Part of a small language model's weights: 4.24M parameters, LayerNorm before each block.
Each number is 128 + 32 x the weight over the matrix's rms, rounded and kept within 0 to 255. Layers, rows and columns count from 0. Numbers have three digits each.

# down: layer 4 MLP down (transposed), 512x128, rms 0.0755, rows 379-445, columns 0-63
# gate: layer 4 MLP gate, 512x128, rms 0.0777, rows 380-446, columns 0-63
# up: layer 4 MLP up, 512x128, rms 0.0808, rows 380-445, columns 0-63
down379:128098134132165073125129111087111134149191142117085171107157139110063111135124123126091123126098157142146089047135131110141168199156146117159056159092150099015104082147145141120072106147087066
gate380:110118107098085170130126108120064093141131154148072135099113110120087158144083153123083099108162099136212164109117165126158092103119103115134074094143170156125164110103097157130156195106148128
up380:154174129185151112137146118139097155110103179103081087144170106147156093145146093105121190120102166158110112106141103138116194149142126117162167124152091113128109096142178131149164094126152097
down380:063110092130112130144105152087119127150220110182092162112159129157173139143180089097103136128204145104194090123180125113084111075119151134122059129107102111182175151131112124169132133102139135
gate381:077077148123096085047128110151136137109125119115165119114114168134129100101123177129159100153140146092152176130110173080069092116180108178034175122134115089156092097090149205136153108099187108
up381:137106111192084184116155113124147142091087128085173167107118118131159163085120128145032118176157122105133113119154149143114104093112119108170123087084160140161163144105162128128121141122131092
down381:141149145168155178092120153113098077095164101130148127124136090160111073127114115091159107111181060150155140116168122078140202114093129157178166159139123118097071113077160074094082145128157155
gate382:119083152163126106110127092178138168117120119088107065148197105164128092148125136114115133145125205158149131167126090113100181100111119144153125138123125113145066123171111224125140133131155172
up382:129143110102160118165148186110154151142186168140129157132092183125136143120150141141098117109141105099155094156128169167114125163137195076059175113102128174173173048100120078131109074058180084
down382:174091125140177157110132073112119159089090072169082139157166160149146132100131156115108140119100103150157087141152078128149104176159102137075026102142113091095131161093136128159143113107153149
gate383:127087120117121122126130164167152108120174101089136129151106116120118112107116103100147057194099099139127108129144168180131136099120120127146117113141130157097094130109096134122130129070095134
up383:115107088141127098154185129107118035172096139096092135144119112116102103108084117112078126127102127109144118129159175139118150189142070104162141087155132143111134161124151147145137164138109120
down383:136093128066133125137124150135098182123140134149160106136097137120127131140165165160179077130144109121113130103126140134141137125135159121143090146105163133145102087140133120119079061088154134
gate384:099077186130093112075128073125076165128114153073136119084122148112131117129151175100164085120159149122182139170147184115081184111194128115147108114101127103118132160045156128135100113135126111
up384:060126133067113159073145168190058128131077156146125116063090217242167145115117124069071115121110199115115209176176169129141137141096103150115100178135102092115084164115137120168102074153132108
down384:147126124115081179146064104127120131115073110163143089202134076162155121177124096217191069128142142160066077124093145139143100110116095115167117193129092118191105092110148116128118091157153130
gate385:082124163165146104096195170134086228124162138146101021091193130116142152145124153112178132070173113183106143084155164139067154116135130129135187112105182106149097102124145128158181079134143129
up385:162127155094158067143158226157167097194111118109092068146126130069124093170150106089177072186105081108143113106097052151128107190077127100187107121094058053168139173034119115113119098214073024
down385:061132112162150145134109166186195057118176095159157149113123148207108175058107147115078166146159089095207152108149110073173215089157195147159128116129139166047076115087171121105080133089137109
gate386:118175110080200097108136143083099100159110137147111067107173118155134138104113153179141133172172135148175218110168153108063118089125075128123118100157122121130108131145097111149160132129104192
up386:101103126147086104153133118078150160186143141108139176149117101099164074118140095118113130090116146085069076108045090120114107152118162108134156107148112189095108126099114104123156088109192159
down386:149049076113172166132133109128141147139114106160087149137221175143149126126179100187064174062163167107093086153131165110084133151087087167060128140114186154120181120149093133207121107093079156
gate387:073110138122129109119153191175130171095139099106142150018100123165086159163096163164128131113142164111094090151144076166058125169199144148105140110163116174136131071058118141112105100176117138
up387:090134114129166129087101110151174149115102082101215132117150152117157145116161114096206103109124097054080162146133112097119130141121129095075156098135134176147128061094143137159086115157147152
down387:107171091142130158134127125185133179094126141104191122118123129124155138171164116149063065106108065086124097112155150139168074135168105138127117052200146129158133214092135163092139105117095091
gate388:162082143067142104128126124102114136108148080100132104099126110172142150090175137174119155117114111116155147128132121129149132094132126164136148156123103097108121114099109171127117112178134146
up388:139137150129172110114172136157124140070109130143125132147174110117107111077114097156085097169156136110124150151091156090170131137124121136146098109155105157093162088148142126118101084139101126
down388:114138116126098123156149072101125163118167167145112155106114142090066155165134202125156161116111136142116119096127104105108060103125117120082162126135122147144151137126121158116131162135093117
gate389:078041185102101128116142170135138162093082126174108109126105086136128081123129099137118123168175126076090082090146184146144103150181081196056145086171102165136150097127143113124173114102174108
up389:139110078158134168138132120159119127091122106112089089142141108129209189082130098173166144169095152159105126152140138144121170154102174107149119104112146137088179150162085149131158172189091114
down389:170195151100117126126133104127088182125136078101125140147157174079110128131116181008091151153122147172173147120162131104071137129115137062165139139089150100111158128124158101135075115116129087
gate390:096135096158152071121135162136104106199157136093114133097082163096141102106099116153114106153128120141145100116154116135162161145184094118148127104099108106149124127144124161109130156111157115
up390:230118150063137147154103135135159151107122101159156137150153106125172151094163103113191142118102132126114087152089114131132127127099231138151116131092134118123111120133121141101147140172117101
down390:081129137141102122123155108138136103148135197155149123130221122122152115123116131123124146093234148153140122124118113128101127096153110120062133144108165140099165144090136111139091129119159089
gate391:126160152133122069148121121190153151122050152118109136166123179104163127182123160167155089083145121151194118130124156082110105133175142138131101106104129037173158156128100106094162107150127132
up391:087110081171117115148139112097172121124153101159064165139136062166104162148129145122133157157131136144145081160173104085140134108090111110113172137177105153142123142115155106103131109085193130
down391:123125148087061121138154114159130175130067132107138144129141185104139162072143159171159147121133113103137129119140172163107116107179183180125100075118117097154137136148028140112174089163076142
gate392:129093111152198100131145148161138119128079171112153127120126114149112120121114160087081206141145172157124153188202086160120150108136170144161156077097148099133076139153157183114163116154131145
up392:175154125103134111129172147117161114103075133081106081129122112148136134115158217109085157095159146173162170114140111136093156132114129114131178111078103121168058116124101203119169118142135166
down392:121198116160127106094100074150097139146131142152080109113137177139131133102099115112168077169140101162066109098113088113143085125157147113093137160158098156124128135120122067153108140119098094
gate393:116106164163092174159116154110142136090120088143112143101180131090137124130101096159136108102165144059126135167107148097126141106073143129110089099154154124108163129074153115123243088107078083
up393:037127098182144174124109157146114147095170102194126174133179041124125092128059117164132168081106113114104139146101054151195085131096113084091099105123119093164176111095104091116211130145137175
down393:116073115038168160098029126093094146153077151136112104135136086082146141194118211165111101114162102139119161146106126089131125141196145190133147107170147167080087138115090135111134105084143113
gate394:035151176137185108120148060150162160157139098098131125173159075112089115147150043184101164070159130142207146104152109124091148089100111109106127107127117137125118122101114147120199104133165062
up394:084133126113134103130100110131147137168214136123095124147109152154110103131127028143134154127127150137152196074118105118146145155099179121129085164159120134158094131066087142116161056158156134
down394:141113112171080107147109169155097150088188095087077103089157147131160163159158094120194157146160148114108133117104148145117134128097140144140081085084120149140092111028126110186113130153127118
gate395:107139123101093145129132088158109166141082123127146117125134060105122130116145169157136098114144112153160159170167094108124085126104158160154106091112099152143125137080155127140181156108092121
up395:096102090130061132129121111130132110132071185114129135131125129127095128167123112152112127110084100126102164097131136148115122154138099153123112071131144113141134117123122101153186175135123091
down395:140141166104130147084157112159128186142101099170130084157082124170146109109121173175129090136137103115082113120135139137152121125136164146129091154097099138128089119099160150133115115111149172
gate396:182081148156134123108141145172107173136175093129099097112128112110123106120146119176191097150137122132093070146138148139147148083147186074120125143115090177213112156081126117154102136097176156
up396:127122161097126096090138152148176163140141152141143149196074113088175183201165099109173091104189160089131098099119132139125060115159146132155106146132086114077118169120084115173093107158122122
down396:072198161130133089126086122123150097127114185132138141106079148124155108054098182127161186080103178119157103110148086150127121126134068117108191082107122120182185151147147104081172085184111118
gate397:123155143117158183131099074162062152151102100097140151130182091157154133120063128228156157173179132141131105152128129112097161155131124146193138099064065162106087090092169157099128157130118180
up397:112155144089111151126118120136053095112146112162136162087114159155131082113119096109159115210183080155123133075135132183079118112086137120111089150115120120159105116126134096164090198209106100
down397:130156107150126095181154123180134099134147172112138054109209150135152160136219157075110063142104208119165159190138107123132104135158110122132148135151099128126141097117080140125101118052122122
gate398:109114141184154127113108097129127145106077091151064097102148116110205128169166123114084162070142093111076139127164102108119101067163144142054153139159096127134114133139134100167133109141082172
up398:134137141160160179147114073121165145132072127128046079063112143160115162148161097061059159100147126149089187187136120113153098070140080180015136139095153122115201132165191096084157160117102096
down398:166174085070113146143132106100114051177156128120170100132140139180099087129116089130089138136193142136110132207099120121146184163101142113132157053131164155151123072165162203079130076120113117
gate399:126134148159091143128088056184102097141121144109012048125152111156113124140122159164091151122168138140152078139150127149146174149136082150106145125084105152131124167142161117108158123088111120
up399:098144102149051119119116074184116119122135176135065163161133142085157116154164177104117114160141157136154109081112125099090148137088131136079127122118096133135185152105162135115152125095093135
down399:114136127068125089105132145133113162185096119100145059118134108141120087097152166089084084101101097094186106111108159141136166121183140110098173149162128143123107183120166175055100138142139127
gate400:153156132114130100128147115117131198186139176232116160121119164127165143092115114105136096079166147108121202157146096119082087136161108173127132155173098122150119082128110126149135071098144111
up400:133123150019102125128140099127088136146124105170119114127127100096196155102092159173158157087131154132118158085123136143106169145163121174092144159088120121104139143122135175112121132085126126
down400:118110109181196111123136096161183130116159113125153138076092141136142139186160130126127102145113112150118097081092142138181179075118108089116089096113152116119127123110142139198124124150129150
gate401:147145198150116071156194128154105143111130106184079092092142147103090110141111088143074128096118077175136147104157175151113191112086135190131086104125123161125131131183151177123123183219113056
up401:153093108113129128126154114081140142146122158119177150177146106144145095090136142087107150174112111091149179185167090105151073099157077140116139107168105053134105096097121174152126114131105129
down401:124128103137153130166112128132108139127058087113093127166142156138134132101108112151139096116149210109198106127055098159119179159083134177136117114095199218108145140108105118120111157146128123
gate402:118123170165154128110092145092138141139107132114125098113154127113163129125198164125090112149167159147117135117140139169080104114092091127147155126083129099217153098117150145128098141160132146
up402:092122090101098104134140132172117119140101147137118155122080175133126133159112093094131181173135117155147167127105141096165141125162111128117143150129113154139069154139116134141160159128133089
down402:139167120144117133086206131074134143145115123135067150156144093126121145090150103129157101099145123133151158129177142152137196121116144069050228108072139122159103126143181109093116077128121090
gate403:115153144119102121109073108129027155152104196129149089075154133165132118130130163167153164139149147106087203154151160176119175087120111159124161112125139107179104159099118134134179109180156172
up403:132105096209136180100122150089118096121130163062155102141141107121161112119100085096111157122131136091144128237151201117141124143148183126067161109108121088120109151138103172173102136111096135
down403:105080148110156103148119155076172144113084120195118150080033130109129124173204130133193108078145103121159125068131065154127157107132132110160156135160110133149142101159115118077153091130101119
gate404:070151169093106049094205125084119156122109103108131089108184046141113136114137181111105126143135118072168124195205144103116172106147126110138087191138133117129026173100119123135182108106121171
up404:076097143144125063148150127104095153146143147084115082163143136122075137073129147117167189164139089124142116160104154131099183123099135123074147143091152101131122103100135057129198153072090137
down404:128117103087095105125148115151119158165112090115164169177090078079102121198152138102119143148163135147168109175143175078121083068142132115105112151131116069216128081072115173120101128120215078
gate405:150124161091170067115129152064112161081168125175143060106138109154114106156140142130167126087146139091106127058136101132125133018084075155099119122102150119116125091114157131169167112144158135
up405:062115119132099159180144180102142155142194119124144129185147180137181162150126116076121130138106116075080139094073145124107104186168158100146138127140120184161112142073071094159174141151095141
down405:125122083150163148102192077088140066172154153121131116098161095141146120128127137204146110146055162150147124079158175111104149107052143074064134106155117141177141115164155150172128117067065131
gate406:120114123051108143063109078209109138122152136071130109136162128140123095078110111111177135092134108129090132127108100067148127109134147112151087156182133173138080147113096079182125105154130135
up406:175152179162155112166149147028091119164127085156123116144090177103135187101159128163084165165143140124159111131160090126100069155131130152082172098087109075098112133170188149129134114137128142
down406:001148099082082140080121117143145138140150104138170118164125136125095159126119115181186117179130120200179064092147145155182174077145128131156139138114151124139100121141088142134083115134114131
gate407:159108177169145106104160101092086109163114149108135113048117076139174126058111136130076118121144182150171104162209169172080162086134125115156100120059182096111100152162186146148178108173145143
up407:053147067091148146101105123168149165124157135174107138144156139106087147243156163078170091105144083128134210088008137064146097133125099141050137090197107145156165134112053097171141106107115074
down407:145146106153153110109152133134121098102224139169066103141172161123098095128121125129109122104063154193137095132117142146156111111102127131136135093109139131050104065145151110133162149152106165
gate408:166144129123117147084143163131135111154116113186081150064169149087091103137003091141140043178184166081136143116147111156112155104080084104159138107104130122184137133119156137134130136130111112
up408:050090154160125106199126093071130174076143168102055139184116089124148123084211108107118164068065079178133059122125192099161153138171201181115131105150102129051115160169095139106195174147115168
down408:135075126145131199132111105139143071146079144104162124102133200138091152112152132093145129155157147088099148141070144159177117092138060147115136112091179078147198045092045168120147092170053130
gate409:097140170118146121134108072149127088121117116187071137095149135143106138158092196094119131132133140145127140156113081141135160138129105080161150097176129094164168137045166087131191164151053118
up409:180106112115068146124146160123167196105163092088161157137134143125145123084157111141100154111140097161102110056119161137154069114130170184089158152098138151071165152149094125132116091111144143
down409:116050088183116131138135180103132134124093168100080152095200104120102134150117147119070115101156159121152160122163118151129164074120105150081151124109142128124114110113124119147176148148093151
gate410:130061202133131156119172076088156165162100095120118120106138124133099125129100163096133091099117161095134137133101098114056121129142162169085117135154179179125113119067171091132175107116125175
up410:116091141133120138106147122110096119146122108101148078130110143148128075070172096143122134178148144120213182089138148096057143143148126158170141156087140099163189153138078111116105121134078124
down410:142118142186114117164149151070101136199109145126098127220129146087097118141149130118106100150166092092139071144079076111089081099095149107145141108132115118149133128133128104087177187139157077
gate411:100075148116170127134130176156128126112148173122097121120156146160064108119114104176108090158165126044182153173149109109108100150175104136125170090082111106154132148105096163099129103142092163
up411:164126137171098078133101165167198133109158073148108153144080139143123116106122137088129157146063135150121128120121130112127126165137139161106091156148147139105120138125122080167160130134126085
down411:100113160132136158157094059118117147161082137180135078151082148159096152148090130114172162158172125158085186160145141141094129083110107108158131173110071154098192134083196126120155172093112097
gate412:086131131101100120166152164158131059173151137113131124150163093097143154098115101153141110079149101097224123133127101080124133080133083107132101091120150193093143135184155147157153137174116165
up412:110115116162107167131116119130072071131132117104126141094136112147139150111118135139144095136110107109121090129140160105088198154077094084104113131134208118160160176159162118128185129145070109
down412:117129100122134163140129089170161129103124172149138103178127162087190156137121128138156142093183163136105122130135160130155108154107129153045172126122061164148122105156172109164124107099173177
gate413:051048152193125118046127136096054134128152201098132149124138132115158080182085117090151073134142134147132173132111142144110127136123147162089135042163160121126117111169114086183215129127140083
up413:089091136161103217115103140141112129128107181104162120134117105137194092170092193100166128169118150146068171221145067127157208129133135146167143074124153148150120153126075194085123163158129107
down413:135123134113141180153079167129171127120117195177113045145122100148145187174088087147101089135096119127144109164131153145166145113128134086137142110111107180148066176104059118079139169109111153
gate414:087149108102117123140116133139103110134201092147126071104139103112141115126154128194124039121115123162126151129134118173170133138065096160089114119187209148159172129133117195137195110133130079
up414:172159119125085125143159112092176126133084116147151083123168088110146134079140106139101142104106114116149100116133069110153116145118048095084120127154115074092195140099133132117227095143043103
down414:176073138176139095090128174139099174131133169119137133130105151117228144067178148195140080144103121140096142115098114129191077155142153188155101104160070142116095169116078155130122071119142155
gate415:109140168151116158119115086100155165156097147085111143120106123124087187098156209087152118129164190111150131131128106118158129123113103107098174079121188194110141136163097102148203128092100169
up415:124141124145125138189121120123092130158105120163113166110083145130143134113148158106122125133122162095148168162124076104181121133120141154128152093125186178072087150147136182132165140116156175
down415:080149127089143146119188151118114159084130158115126114147137082148157136118140076105117161131117158145102141137146136129106093141153129136117125139147093079132151161091115119132063115154110094
gate416:072137128144152153086114164170116116112192141122095104102113141126038085142092086134109140143234092144097121085172136130115159139067114159134090107124158152116140171121075158159094135183197132
up416:134137115090055053180175132092148104098087094156122113130096114158199143100187114141136136119076148186164154092107115106147147111088152069136143164107070099142120034171131122136158098157080095
down416:131141144124180148143156208116118113106166088208105098107139132130148118179097113133066105080138192139136157140169117107077087103133106115111080179101144075165162140113165124162163153119096089
gate417:124062142131106179121174105100125112188164117136138112146133171061133132114105152161133075151129114107101155144139130111124064125164188200107117161061171143134084114110156130170105100072162115
up417:099154097123123116096111114146154136054070115103118155106174087153135066153129113136095150132127171151133066160150066134095150177134110099095103075137104164083205101160088150130188173156135138
down417:196115135115110102129130162160059090137173146142130112107131121112127146160116103131055164106141078095139087129168135134159143141148121117126137176179154158113099123174112152154129139151099149
gate418:123119146188132100056148134102084098152152121145163087104162080067069147137129111140137103102167151152128123082144171067166093122137088170152089107141173101077144098165101190176146104095153163
up418:117111110124121170224206138137108146140109097136117144135105207148132033222205124151146141159107107090143089165158144114094121128134129082080121111160130147154158118076126047119065165136100075
down418:187061134126139148099145185148094156082119154118100103102140145173131135147126123131140083216158110096126142131117148093072122135118148090125162097138164148156124120145104107095129097140106116
gate419:120094134138193060090157086105122158133174099126134095087163095096122088131169106127093121047147131157145149122160138114143189111162099170117142114137096144121090161077088098151111070171090168
up419:138037133139163081096110099115151124108137122169134126126164095134138117118163117108084115086107095172168139143099140142193131155147109209119136103146051108122134171088114108147048100149047127
down419:122092114119088106155098070072139115128170075101126092159093118095143155113106138147106100139150140095098150107158172090094140138144185200125069130095080159188140145118104095139102151145123087
gate420:117080186081168082109089179089150143130143136159111102117134125100168124062097167155033162117183113098157157049182107112084151104060129162132210103098131116089095140099191136162159113173133110
up420:127077122104186084131124205142138124140130170173119109140118145120123141096089140119073198103213121104176141086179093118095139177102138186075203119093115076094080112114175095152150186090132106
down420:188123123135091185079106100191197147143182068167092126110088133145163112192117154117129127153086056153108188124134125135105055152129104137140128106179130133179102148099112148102100170071124113
gate421:118129113107188179116136099173014079080068168153105109063149147101126168107102129165123113155171161170128182162171163156098182094141127121186166073114084145158164074053154173150133128140117133
up421:158099139100109144098157177092132135157167100199089162161095179160147151157066126121090150127087114090146146122049196104181086132134107111111076154187099116081121169140130050089166140173086094
down421:078091119100116197074108124121169154111060143091114093042127113159147128141130137182082087172176121117162111125137127109083149172176173170118119132170179113136141156172098091171043139094115212
gate422:175148120152127125111077104169018116097158165160079127055104141107131114169122153121162088125121129177200147107149126148122174145138125168143128125147104141110128116089117169132111137154090125
up422:152167153126133129118129090091089126110148143129070081064139142144099087153086141167128120108115130179145164123136143132071172121115112123130137152110143162115126089090104159144100129143112162
down422:180212145107099101147118141147097175145157119124137118166198184098193125107105061176088089130097167167155105120104112087110111169129146130130115170169095107167142140126090120122110099169127091
gate423:141090117110131141069159133129145148178100092134096110164220088166056147086065131123096061117121133136156115136152103105117164129110077157155055142150189163177064160115154074136155130087142075
up423:122040125119145117098167138131192145114140110140126092154193119112077113112073100102071100127122155150153083141144122109169148116144125083202116145108146148149123092142173042127130109114143067
down423:160099130060138113109116025144143163180106103126156140113098100098112076195139087149096088111154153162129105125141106143169111148196192157096153142112069169168140126094084124155075089127130143
gate424:123118148161111114121119100083098104124140185050060081118147132112078111112114193118125086154130132114147079118126193133098154065062107150162084112126129178118162144104199172128126153079164147
up424:126189113147202143116160108131097133140107135148132147093142105134116097152078088150114140150148085107151159199144110091152142219176148113126151118111095114178088106168067125141113158137161119
down424:094087117119152130118092121150078138103084094117165124064178144094109141199124064128106201108162133203179127141193143071137142133139141117144059136175133171080127068103150048140145123185125072
gate425:139114130153148122116118105152132109128124164184080129132132064137097174121079173103078183078180127140117144113173148106133101140129097110048105060175172161083117131175165131109147113158046112
up425:128153120115140144151130094194130145088100023122065145145121081131103140132098144129139149100124062130116119195177143115193133093156103080093098092246121111104140164185167163102176119160154069
down425:145065166084146129145070088144150128179112096129094170159190109167105109154105147149137144126192139152154120096179077163150100133085149105131096109104100089135147095202126146096083042065110116
gate426:125089255140090062163140151113121130124158130153107093154139100145084116114067108132101120136231138111122140186139125093114105147100087149137101087193072194147138111149109126150139157123089118
up426:147073204079020111130146108157161130135120114212146136146072136131131150081074184150129149131196191133076115108115161055141063148115032121109143107202124219126107106155192139077105107082163049
down426:140083131081143130121108123195188117114150102078198107151078150129183041140094174150130217190135068099128112057149177146144124179109149165110154150174124088143121132129065124131138087094128176
gate427:102070097161178100178192118142075142124098136129093086136186158145105140180110146147142114124129158099185132126130125204151160139162110140106130126134122172142126141112123105112164105131153101
up427:100176136154156140155099075096154129161109104128139099132125044109128112105173123063087144120157140134100112128097141053132117138131129122122143066122142140137119084147192078121126087092189190
down427:158059082133197061156132127104078093118122107184089135154155176115125151159076123196123111103126140102151128117126085153166127121137115115142108085114160109141120162114124125203105151119135117
gate428:099119136124101169136126084190076168163128111101125113072141128163116108116105158101156139094144157163156172193081136146124172120134091157089168126107124096114116127052135120138096123091129164
up428:133140115093100162106127169160115065060171142176121106111143140133170153122142120188185084112124126141151116097135149192134156123206102134171127120078144115102154124128081136139091101099069138
down428:069146147135127161103120045167099120145161111185120116167161149115108092117120128127149170158127105175123202173132087104127099101111095112104179116110154152185105122067163153095164155144188117
gate429:096143158145184066097149118145102073181169124185118073088136095110141112120154132100103156130192145143138180153159108155127125104152039050074100167139147178201051165132128176154145157186146102
up429:148121119195139168148092204158086109123147119128102093152122089121100164176175061113156052136137066165142052069113123101156103193204101117114067105140183138152116245140068124175120147101192076
down429:109132085114071133139146048116141111118187148149172112087205083127137022090087149112068151134091150152081207154125120101137106161137145160074132147149145108179146144074086107247091059055114099
gate430:110147097094097126147069167196158133096136105130134111128132141139150131117168140144130133138152127136102140154107121140156148139095149124180126080099111126120165144123143110093109084127098131
up430:127091105111158106134120097137122123117162121147132155131126127093081088141185114126151160119107099146112158102125143152129125124116109105101138114148160073101174145144053119146142123160134123
down430:074130138120111131108148140101124181117129156113094136116107135122135141068128163130107119138129164070156124134146124100119127196164160197145118160106112171152095081103143107108139150080131095
gate431:147082193148111094083165157105112171101162118147145114139153142151096140128077135107173045101129117067107119109116169120140114123121067149060150144146144119084088113041130086190124149109088088
up431:091189052128145152113047070217160126161082192070088115088150063107159160111178196160131161138141153216095141162140101078088141158111130090192143077090152163175138150196063168087120087170138181
down431:137154041138143182118085158117148158159130137141109090082141143115177149081152126126171142112111144063140203162097145134125165178138108137150136061138098071060126174119111073113113144120101127
gate432:078125180195140090089135193130077100062172144091131085099107110126054113166113132085134175128218116132142124125161155129101141084124149110084107152174146153116092146150148087149108088063115121
up432:155123124064163160106139030141152180201080128148088178148167152122200136102035172168170040137089174095151089133120094098120107150129085170175140132065106130157130165089121167124145178196124141
down432:149048148180130105093142180165139138194155123121091145069152012135126146134113122161155096109136128112142125125174114097119158171164174181096126141090118064085044167116139116161164118157116131
gate433:095090149167124134074088104174095079090085124109099171094119167127088150166077162132099183124128146123115188061146122142106161135157136127159096076162144112157069168088143126132157071138158182
up433:132109125119101124155116167114142172129055083156148119151133117133175193035134103114175079123104034144115085047095118147092106119120112169140077162107183130154154092133101143164100102161129109
down433:144116172101136100135130116099190184123105138086082070127171125170213125101074158104135080156173132123109121177125148073109132190067165147115138128167115067172174066123128163074168155093095173
gate434:137148109136110150152062101155132122173123121158093107143118174130118156203122154101174143070149158127123145156142138129157139155073136193102119097058200136125104142144146093144180109088152121
up434:119103137153099113120098129164113153124106064138098131148138161086141121157138137150156149090090157102117189123120110103137142117124169183146126114123209167091122147132133093139171079142098145
down434:128101080109185120138117145164108119144140119117109134156166057143090189129161133165092160149148128097068143139153073146168173167118113106153176103157109121162081109123122139127093122140112077
gate435:126148146128135124137143092176118114091143084133105113087139090010085113128143098169152128174108156119135130151127102128141166074116138140134144137126059176096132135164115127088095130094094157
up435:181162090177143112171109125130096124101173074111114127136147114083121125125171110118109177131108127137131114129137087126135164092115135119127136132103097153123100137094104123123098125120119167
down435:125165113107168143121127167114178121144139087099105200156172151140106113107113164114139110131092175151157108149138114173123159149132100130134166133092148131136163125085134121119096105139101110
gate436:074129145098144102072123114178142095067165162151140134125138120159152126147169062139105122096174132117138119085104160055115153129150077151084132123155113144079173061097127200152149084120119121
up436:110176128085131160143099151136115108087137113129112100173144110178147108148135112184158135156142119087103114160132172117143099146176148113110150104155127150085160151119122136106184150152152192
down436:081172133135151137119168119157147108187127146081137153147180123102146120140100144076097104124167062156107080147139086121108082125123099089139085119125158181160126166140105115158136086140150065
gate437:137146139119086140104084137089113073131082128111137115122118084170105177094122146132149109135157055105156164116162151093109084137136120139110141101067199167113160130123181079158131108184125135
up437:110132144167200148089118107134076135111128162033128144152133135141123146112138144099087105143123130150092106124121161170124160135148135112109187103135131106158138107145103130101099150073090132
down437:088106135094170090111119145143122127114153099103152126117148119117086151151129131146136157091159180155124098101125099053111128108158113119103137171118132161096098070155111146080139109135130115
gate438:097098175108203116043178086093121142146111104154092114093184132148099118130117201133066156162235107150136146155155104100127119128176121193117163152172132119089130076150106139200107080107153091
up438:120133129147097130142174162158101104117175177119182188187065138075143166088118091154188113132046198086134116124128142159079142096080088059098060051064163129169150197050180100069176114118067152
down438:133101139138123079113157109160151153089078107065123110106182134138086123060166148133193119162127128177171170158136152096150205099170103155132103117147128120153108122057195128131093111071124131
gate439:094109182134108069102182098124140146185074165157066055135173146068159115052120144134144163152111108128123136083162171111090115114092120158062153130130112134096073138143136082127179080096101083
up439:126144075103119165164051177162105116115177097108180156123094154201118123163158121154152150111148147088089083142132134126147139157200122096154121111120179114143115113101157165130123140120172193
down439:162102175114165146126153094131106146169165176114151190133122091064131121132131118074085109079150092095118105086142113156124159155133086132158105141092054134126157180091143119148130126149166151
gate440:171151180065091187134137131126126133162195138103121116098159142066129133160138108122148159129128183130120147135119174064112148073079146153115119176096115150133111119091089185162167087063186123
up440:128147093109108037089144148127117140163119168159153139138089114139108164158108175081180130129106133165105135154126164183151164149146173102105120089163094066188110121170112031136057121142096141
down440:076078117094115199074048112138101136140173120117089127121088148101115128137122157128182127133145112132031150115143105123149147143182166164164108107115139169134179108138084150143114153157141094
gate441:088117148127103112116154075086175132139132146112127107098189026080119123169133149141078163080136204162203114143110126046199164141109087141115096100165122098112154131155100106141201101137147160
up441:104119114128151149136119199155127131132148107154100120173107147141097129094130092162125066141136058055054096076125127165081039142124132109120187136137147126130103175144159060121077148113130083
down441:126075132102152102103108176146086124095142106130044149105089102173146125129121117098092149141202140116107164122120126159134147149168110083115190128083137171169109120139135110149168091177128124
gate442:134086109148151164071106151142059117120119137132121081068137137158093160141117131188158113162160109126172125142211071194131183158132157130117120119107097160177056151152123135168090135143117183
up442:156178128122107181165141103133096149095120076179091137148130119142093140075183141171062117150138169163064095189075128079107099134069126136084093092064161106125104137108144071139126083097134126
down442:155200093159134143133160086144114112141167121078133100156243171164108145116092087148129160118068145135126126128150153118103135122165129149118073114123099145070146137146080132120118120120148163
gate443:104066148119194013094103141167099165117117132109093067087095152123118143076108117098071173140122176127151114129139126103184149117101110146163137114080131147079149082135124129171099142110136105
up443:141091146137110099109091159151138146115173140110141060071096135120170138088165132083070172143138148164101102108085133081161133147135104176158123108152138099058175060069098132171083105127117085
down443:135132091129139164180147135166160170139150136133145141196121157124132123159180119132218095093081125076149174121142134139116139151092144160069113152124065072142091157120109182093149048161144143
gate444:096122119139149148036197133129111116170091160100038124133148110116093074085127113064157078147162090151105153124200122118150149123118122096121132113077143138111121089165094142158122062130119151
up444:110131159125105137136090108129131122095167103125146138117156154130144114177105150183093140104158189092120132077082151134085141197164080159152104127175142060126165154118167096140117199093147084
down444:161115177145169096119092186099141110151093133137064150120122113081088084107113108154064157094201146149096111125108138151130140129164094127172074089139165154147149105113137200123115120102128113
gate445:155119161150099144114132114139140076127220154115111163123139115044129152138107083098121082108161135092144124076137128111105066093150126121132057032108155146141122125174157119181109143104143200
up445:084105129098141135152141139134128185095129142199196126146119107220111195048171156120099161097122146164137139154140113165115133121119115162178118154129105153114179158082141111111128104156062069
down445:103070154163134152090214162150129126147133127129159095094081121127170194178181080108167093171099110122188130123159161092121099149122116140111090079093117127141131145080089148161106159130071089
gate446:119137129114183113104089103168153176122151101110130125154129144134132121097152138175116127147119140105115153145143123114132121150080162158146078135147130105176072134145140158086155071113118111